config = dict(
    hidden_size=64,
    norm_place='pre',
    qk_norm=False,
)
Each number is 128 + 32 x the weight over its row's rms, rounded and kept within 0 to 255. Layers, rows and columns count from 0. The size above them is the row's rms in percent of the matrix's.

# layer 6 attention key, 96x64, rms 0.26, rows 93-95, columns 0-63
size [ 99  89  91]
[[137 113  85 116  90 180 139 151  71 111 114 152 133 164 136 177 160 129  98 134 102 136 185 138 112 185 137  86 138 158 141  92  33 120 139 172 134 106 147 101  97 120 126  62 114 187 168 142  94 137  40 119 148 119 139 110 145 116 116 116 163 103 122 140]
 [130 155 132 142 142 147 115 150 156  59 166 122 125 129 185 138 174  50  74 135  57 106  90 116  93  97 101 141  97 102 199  98 155 163 119  91 145 126 144 143  90 154 113 145 132 149 125 157 111 132 165 108 176 128  79  74  86 120 169 119  85 155 131 116]
 [146 104 109  98 127 176 176  45 127 167 114 168 107 161 172  95 112 117 158 177 147 135 183 115 121 134 127 129 113 110 142 123 120 153 182 121 108  65 155 109 114  89 159 130 162 118 183 106  77  96 103  91  63  72 108 141 140 151 108  76 103 161 133 110]]
# layer 6 attention query, 96x64, rms 0.271, rows 94-95, columns 0-63
size [ 81  87]
[[165 140 156 101 161 139 122 168 158 134 123 119 129 169 139 129 180 106 137 180  73  80  66 156 116  63 123 173 110 145 147 124 160 156 138  88 167 128 117 119 134 188 145 190 140 135 121 116  84 101 105  82 160  85  73  74 147 145 118 170  84 126 104 161]
 [183 123  76 166 126 193 143  87  83 148 103 122 193 151 155 107 105 115 165 119 130 167 118 194 116 157 155 123 136 129 134 139 179 176 176 124 163 121 151 214 148 136 177 153 127 127 214 150 126 144 135 110 113 112 115 132 109  98 125 126  88 161 123 132]]
# layer 6 attention value, 96x64, rms 0.261, rows 64-85, columns 0-63
size [ 74  80  77  84  80  84  83  75  86  77  84  85  91  73  79  87  85  85  95  91  74  76]
[[109 119 113 128  89  76 107 149 163 183 107 160 126 137  62 121  58 147 115 100  82 145 167 141 117 108 105 154 166 207  87 115 126  90 117 124 130 101 128 127 197 172 115 149 119  82 173 116 152 147 114 165  78 135 118 131  96 147 187 172 130 169 147 142]
 [102 152 174 132 132  71 104 144 108  94 162 147 149  95 140 129  99  86  97 104 126 104 194 111 119  99 139 131  59 104 153 137  93 131 162 138 173  85  64 148 114 117 159 126 193 168 104 128 189 140 169 150 173 142 110  90  84 150  77 126  88 159 107 123]
 [123 114 168 187  80 166 125 118 118 107 132 132 185 137 153 124 124 109  87 173 141  89 152  91  95 212 162 155 168 141 102 200 143 118 131 126 123 136 145  79 131  96 147 128 151  65 135 159 107 161  81 182 141 142 101  95  75 114 106  94 156 160  96 114]
 [126 102 154 103 113  59 134 151 161 129 143 141 179 156 131 102 140 171 122 147 164 143 139 169 125 198 119 143 141 194  93 113 135  84 146 120 198 145 138 112 110  94 159 162 192 123 107 133 110 118 102 151 101 126 112 111 101 156 113 102 194 111  80  44]
 [122  93 143  94 177  93 141 170 165 122 105 137  78  88 137 107 109 165  55 125 111 120 124 147 116 125 177 160 147 195 161  89 102  75  88 144 174 149 176 163  99 121  95 111 119 117 134 161  93 119 104 125 141 166  75 139 119 113  65 136 150 137  82 186]
 [149 100 182 158  83  64 114 112 122 128 107 103 106  74 112  97 151  98 126 175  74  87 113 123 163 120 108  95  86 176 153 125 147 112 147 141 138 149 174  69 132 115 116 174 120 162 164 127 157  94 161 133 137 197 118  81 171 161 102 195 125 139 155 158]
 [138 111  93 137  60 157 115 119 100 100 116  93 111 133 137  89 156 127  75  59 112 204 102 162 103 138 121  86 166 164 136 147 120 122 107 174 106 205 102 105 107  94 100 134 129 172 145  96 113 149 139  71 137  77 143 100 113  86  74 137 141 176 119 125]
 [ 45 187 108 124 148 104 147 134 122 118 107  93 132 135 108  60 172 134  88 134 128  53  95  79 115 160 141 118 100 177  73 172 119 122 116 116 128 118 127 134 141  99  96 170 123 167 202 122 185 160 110 144  81 115  91 100 154 117 116 136 128 113 156  92]
 [108 135 119 141 133 161 148 177 104 137 140 117 137 108 140 148 200 195  78 158 223 126 117 146 162 152 127  39 131  90 192  96 165 101  99 113 148 112 156 108 114 151 141 165 112 135 135 147 154  88 144 145 104 135  75 119 176 150 148 165 135 163 109 121]
 [175 108 173 167 174 116 115 166 113 132 152  97 123  75 115 154 134 167 115 153 148 135 146 175 136 111 113 126 120  56 135 177  98 104 130  82 111  78 137 115  95 136  64 140  76 121 135 114  82 144 164 140 129 149 103 132 186  39 159 139 155 177 105 150]
 [116 163 152 127 144 147 167 151 126 159 120 110 194 145 161 147 119 190 161 129 143 137  81 114  93 210  94  92 140 155  84 169 146  54 159 125  81 144 122  81 142 135 135 147 160 132 163  97 138 118 205 131 140 128 104  72 109 126 130 151  95 170  91 107]
 [131 126 122 136 147 122 104 140 137  96 114 133 158  61 126 121  98 139 131 159 104 102 170  90 198  98  98 160 106  98 130 122  30 151 136 135 160 138 162 132 125  62  89  69 118 199 119  44 136 135 141 148 133 137 123 192 120 118 153 116 124 141 130 169]
 [134 129 205 132 151 145  76 127 148 136 110 140  44 160  89  95 165  55 110  94 102 154 111  78 101 113 178 124  97 152 114 123  91 119 119 131 107 148 133 156 108 110 208  83 111 176 158 162 144 118  95 111 141 128 107 159  94  72  92 114  99 128 125 126]
 [106  75 162 136 118 195 102 125  64 137 146 139 111 145 101  87 136  91 135 118 129 100  90  86 148 183  95 119 182  66 108 152 126  82 132 155 148 172 102  88 125 106 135 154 105  99 111  68 192 163  90 114  85 122  99 175 143 140  99 124 151 106  96  94]
 [ 67 109 104 137 158 161 147  69 141 144 197 122 125  96 110 111  59 149 151 117 165 104 130 162 110  90 148 164 130 104 155 103 125 168 145 150 105 185 141 155 166 226 123 109 111 138 128 132 144 105 132 123 193 124 149  95 160 153  92 138 116 153 134 195]
 [165 124 121 116  88  68 161 151  92 105 149 126 106  87 123  91 123  85 133 109 157 177 146  62 109 100 173  98  66 149 151 171  87 113 100 139 127 132 142 105 138  91 143 137  42  93 162  82 123 136 115  89 146 181 188 139 133 140 121 171 141 112  99 163]
 [115 139 137 168 133  82 173 128  91 148 120  89 184 133  75 142 178  95 164 124 104  88 129 177 120  93  63 109 141 137 120 155  41 136 178 128 129 113  87 121 141 106 123 129 124 124 115 153 155 141  74 109 102  70 129 126 150 139  55 117 108 107  74  86]
 [136 204  79 179  89 105  97 139 156 132 124 143 126  86  71 221 159 100 129 105 146 106 142 132 127 125  72 112 148  81  69  99 152 167 147 153  74 136 187 107 130 133 114 100 182 132 148 110 148 134 163 118 102 154  72 119 120 101 112 131 140 127 122  96]
 [102 116 127 167  88 135  33 178 134 122 113  83 111 132 151  61 108  91 143 125 117 105 170 123  94  46 135  66 124 117 155 130 100 156 137  74 140 155 128  96 176 162 110 103 140 153  85 103 169 101  94 122 132 146 106  99 124  86 144 144 152  99 128 174]
 [ 79 110 137 143 156 163 156 143  88 129 155 154 147 133 145 146 171 149  36 162 127 159 142 144 104 153  79 131 183 151 133 148 148 106 126 115 107 132 114 106 128 124 161  90 144  99 131 108 186 127 183 121  69 164 118  83  94 189 105  93 112 164  76  63]
 [129  93 133 183  90 126 114 130 116 156 195 131  98 109 130 216 134 172 126 161 142  95  85 165 144 152 101 168 107  93  58 101 158  58 120 117 115 139  97 102 141 179  84  92 103 103 129 121 162 143 119 100 194 156 135 140 167 125 101  98 118 127 151 150]
 [ 96  92 113 132  80 173 166 124 134 121  72 110 113 113  84  91 114 114 163 135 185 112 150 179 113 105 117 124 158 112 151 135  78 137  89 142 144 163 143  71 140 167 178 119 146 159 141 133 186 144 113 163 166 112  81 204 157 182 185 117 123  86 135 122]]
# layer 6 attention output (transposed), 96x64, rms 0.228, rows 64-85, columns 0-63
size [ 89  89  80  96  95  86  90  86  88  91  97 102  95  77  86  87  90  83  97  91  79  85]
[[129 107 175 166 149 122  98 145 101 106 104  58 154 130 153  85 162 146 156 150 122 106 106 115 135 112 142 106 111 121 193 162 125 167 103  93 138 126 176 133 102  12 130 124 101 144 145  70 102 162 178  81 163 139 142  80 186 116 125 113 111 136 117 108]
 [129  85 120  53 150 182 180 130 164 141 115 109  90 158 115 110 125 120 115 140 167 173  84 147  85 125 110 156 178 104 134 100 159 111  68 183 124 127 191 107 128 140  96 103  79 146 166 187 129 108  77 113 107  70 103 132 154 137 146 109 172 150 126 158]
 [107 103  99 121 147 140  96 142 158 168  87 179 127 140 133 135 106 107 165 141 116 108  80 134 184  51 123 125 119 133 112  94  84 153  88 157 130 118  62 191 113 128 107 174  77 149 139  96 139 103 178 114 112  50 148 165 119 162 177 140 108  88 149  98]
 [132 121  90 138 127 128 106 124 150 125 145 170 123 131 107 105 100 164 162 130  87  84  91  75 171  72 164 158 115 103 104 168  97 163 159 145 104 129 138 153 126 159 140 143  48 144 132 143 162 129 113 126 172 125 157 106 147  61 191 137  83  55 168 182]
 [144 118 122 171 119 165 130 103 116 108 188 138 107 167  95  94 133 127 167 182 137 119 166  90  78 188  71 106 121 110 143 155 148 146 139 139  31 125 148  87 121 116 147 127 126 154 109 142  99 103 122 105 111  98 121 120 205 128 196 120 134 145 167  66]
 [129 141  80 101 148 142 130 165 146 117 124 157 125 204 207 157 134 176 153  73 183 140 170 138  67 159 140 155 107 103 151 116  96 163  54 134  98 160 179 121 154 129 130  63 176 122 110 117 119 142 128  99 127  82 105 143  74 142 120 139 132 114 123 110]
 [ 85 163 197 106 131 100 149  96 139 165 131 158 137 141 106 135 107 170 183 177 123  92 134  88 117 168 105 158  69 145 116  88 119 150 119  96 132 123  88 102 130 157  85 179 170 106  86 158 117  88 119 143 137 144 110 158 181  90 125 118  69  48 147 144]
 [195  57 163  62 115 131  97 111 106 173 127 147 133 136 156 190 112 142 144  92 120 192 145 150 128 100  82 126 109  53 156 108 133 165 148 121 163 127 117 106  70 130 142  94  92 108 102 149 116  82 137  84 164 136 153 134 110  73 157 163 105 141 107 147]
 [159 168  91 111 110 113  99 112 166 127 133 118 104 136 128 121  84  94 181 114  81 157  88  87  11  95 154 145 134 157 132  92  88 144 167 144 102 191  97 136 127  72 146 108 173 119  98 114 157 123 145 129 180 151 162 164  75 108 125 109 132 129 110 118]
 [ 76 142 122  85 135 146 113 100 114 122 107 135  82 130 138 119  83  88 128 138  73 114 122 147 135 142 161 130 107 114 105 122 148 160 140 164  99 154 114 136 154 101 197 136 142 168 154 138 116 140  91  70 155 116 177 134  78 197   9 118 163 157 152 107]
 [146 112 115 141 131 144 101 132 155 156 112 130  70 133 121 165 176  93 107 116 123  94 140 134 151  41 149 109 126 166 159  38  66 159 105  88 172 117 150 165 123 117 149 100 108 158 105 104 161 128  94 131 149 134 182 185 109 101 142 131 126  67 163 173]
 [111 104 120 143 141  74 139 117  84 155 181  86 100 166 118 108 156 131  86  84 134 134  67 138 124 119  93  94 154 159 126 111 192 103  80 118  53 147 126 114 117 152 123 166 132  78 126 186  70 117 121  70 163 145 116  91  79 144  89 129 156 127 108  88]
 [122  98  65 121 172 114 150 112 113 135 157 148 147  97 138 148  93 137 153 165 151 105 151 137 123 147  87 153 130 120 206 123 102 107 109 115 174 128 197  92 103 208  78 157 174  85  63 122 166 147 166 174 103 139 151 133 171 151 117 123 178 139 122 125]
 [134 119  96 119 117 128  76 125 144 173  98 161 150 131 152 168 108 171 116 210 127 143 131 127 131 139 180  89  55 165 103  79  84 166 123  83 114 127 134 175 108 173 171 153 156 126 133 124 104  83 143 139 192 130 166 111 122  58 122  91 140 131  99 162]
 [137 132 107 172  74  87 125 148 164  47 123 105 113 169 128 165 153 122 111 180 133 154 172 130 114 193  81  60 113 156 109 146  97  78 124 132 108  94 174 115 126  73 114 170 143 101 133 167 120 142 146 117  66  92 143 117 127 145 118 115  73 140 159  91]
 [ 95 166 168 165 179 145 122 172 148 144 108 128 121 196 110 152 166 162 165 151  96 149 122 189 111 179 102 198 166 129 118  91 147 146 121  97 107  98 138 122  63 143  85 127 150 170  69 127 131 106  95  80 144  97  93 140  93 159 123 149 122 130 180 107]
 [ 96 138 156 104 149  62  87 163 131 113  82 134 100 168 150 134  60 125 130 154 131 118 115 153 118  78 110 139  56  67 143 108 165 124 112  87 151 108 133 141 148 175 131  82  93 111 154 190  88 122 158 155 139 163 106 131  94 187 180  91 142 146 135 167]
 [158  79 163  84 119 123 112 145  93 143 140  71  76 127 203 141 144 175 129 125  93 113  86 108 132 117 138 171 104 115 181 153  92 127 127  85 140 150  84 146 156  85 146 114  76  63 138 121 102  65  86 161 111 160 181 177 119 152 113 135 144 149 119 155]
 [131 112 145  99 171  98 117  95  71  62 129 174  93 121 124 143 154 177 130 145 137 152 115 119 100 142 142 191 131 133  83  86 112 135  88 183 114 131 207 152  99  88 108  83 150 116 156 137  82 107 170 116 118 115 140 163 142 179  48 128 114 160 107 102]
 [135  82  96 125 103 122  93 119 185  99 111 118  91 116 172  99 131 120 199  99 156 113  92 129  97  80 177  97 120 160 151  54 128 117 125 126  94 100 118 196 145 112 152 135 121 127 143 124  92 113  98 201 197 115 132 155 180  94 149 147 108 171 112 155]
 [113 184  88 183 109 187 121  95 151 154  61  83 114 108  72  81  76 139 131 110 162 156 194 105  96  98 144 101  95 144 119 167  76 151 104 149  83 126 136 160 118  77 154 143 150  75 138  87 112  98 112 152 103 107 131 152  88 169 126 144 130 131 124 125]
 [ 85 133 120 138  79  86 114 135 123 123 175 157 150 194 102 163 118 151 128 158  95 159 162  64 137  89 115 125 154 145  87 130 121 128 178 163 175 130 121 176  80 119 113  85 119  60  94 154  48 130 166 103 131 135 117 144 136 113 103  94 116 194  98 111]]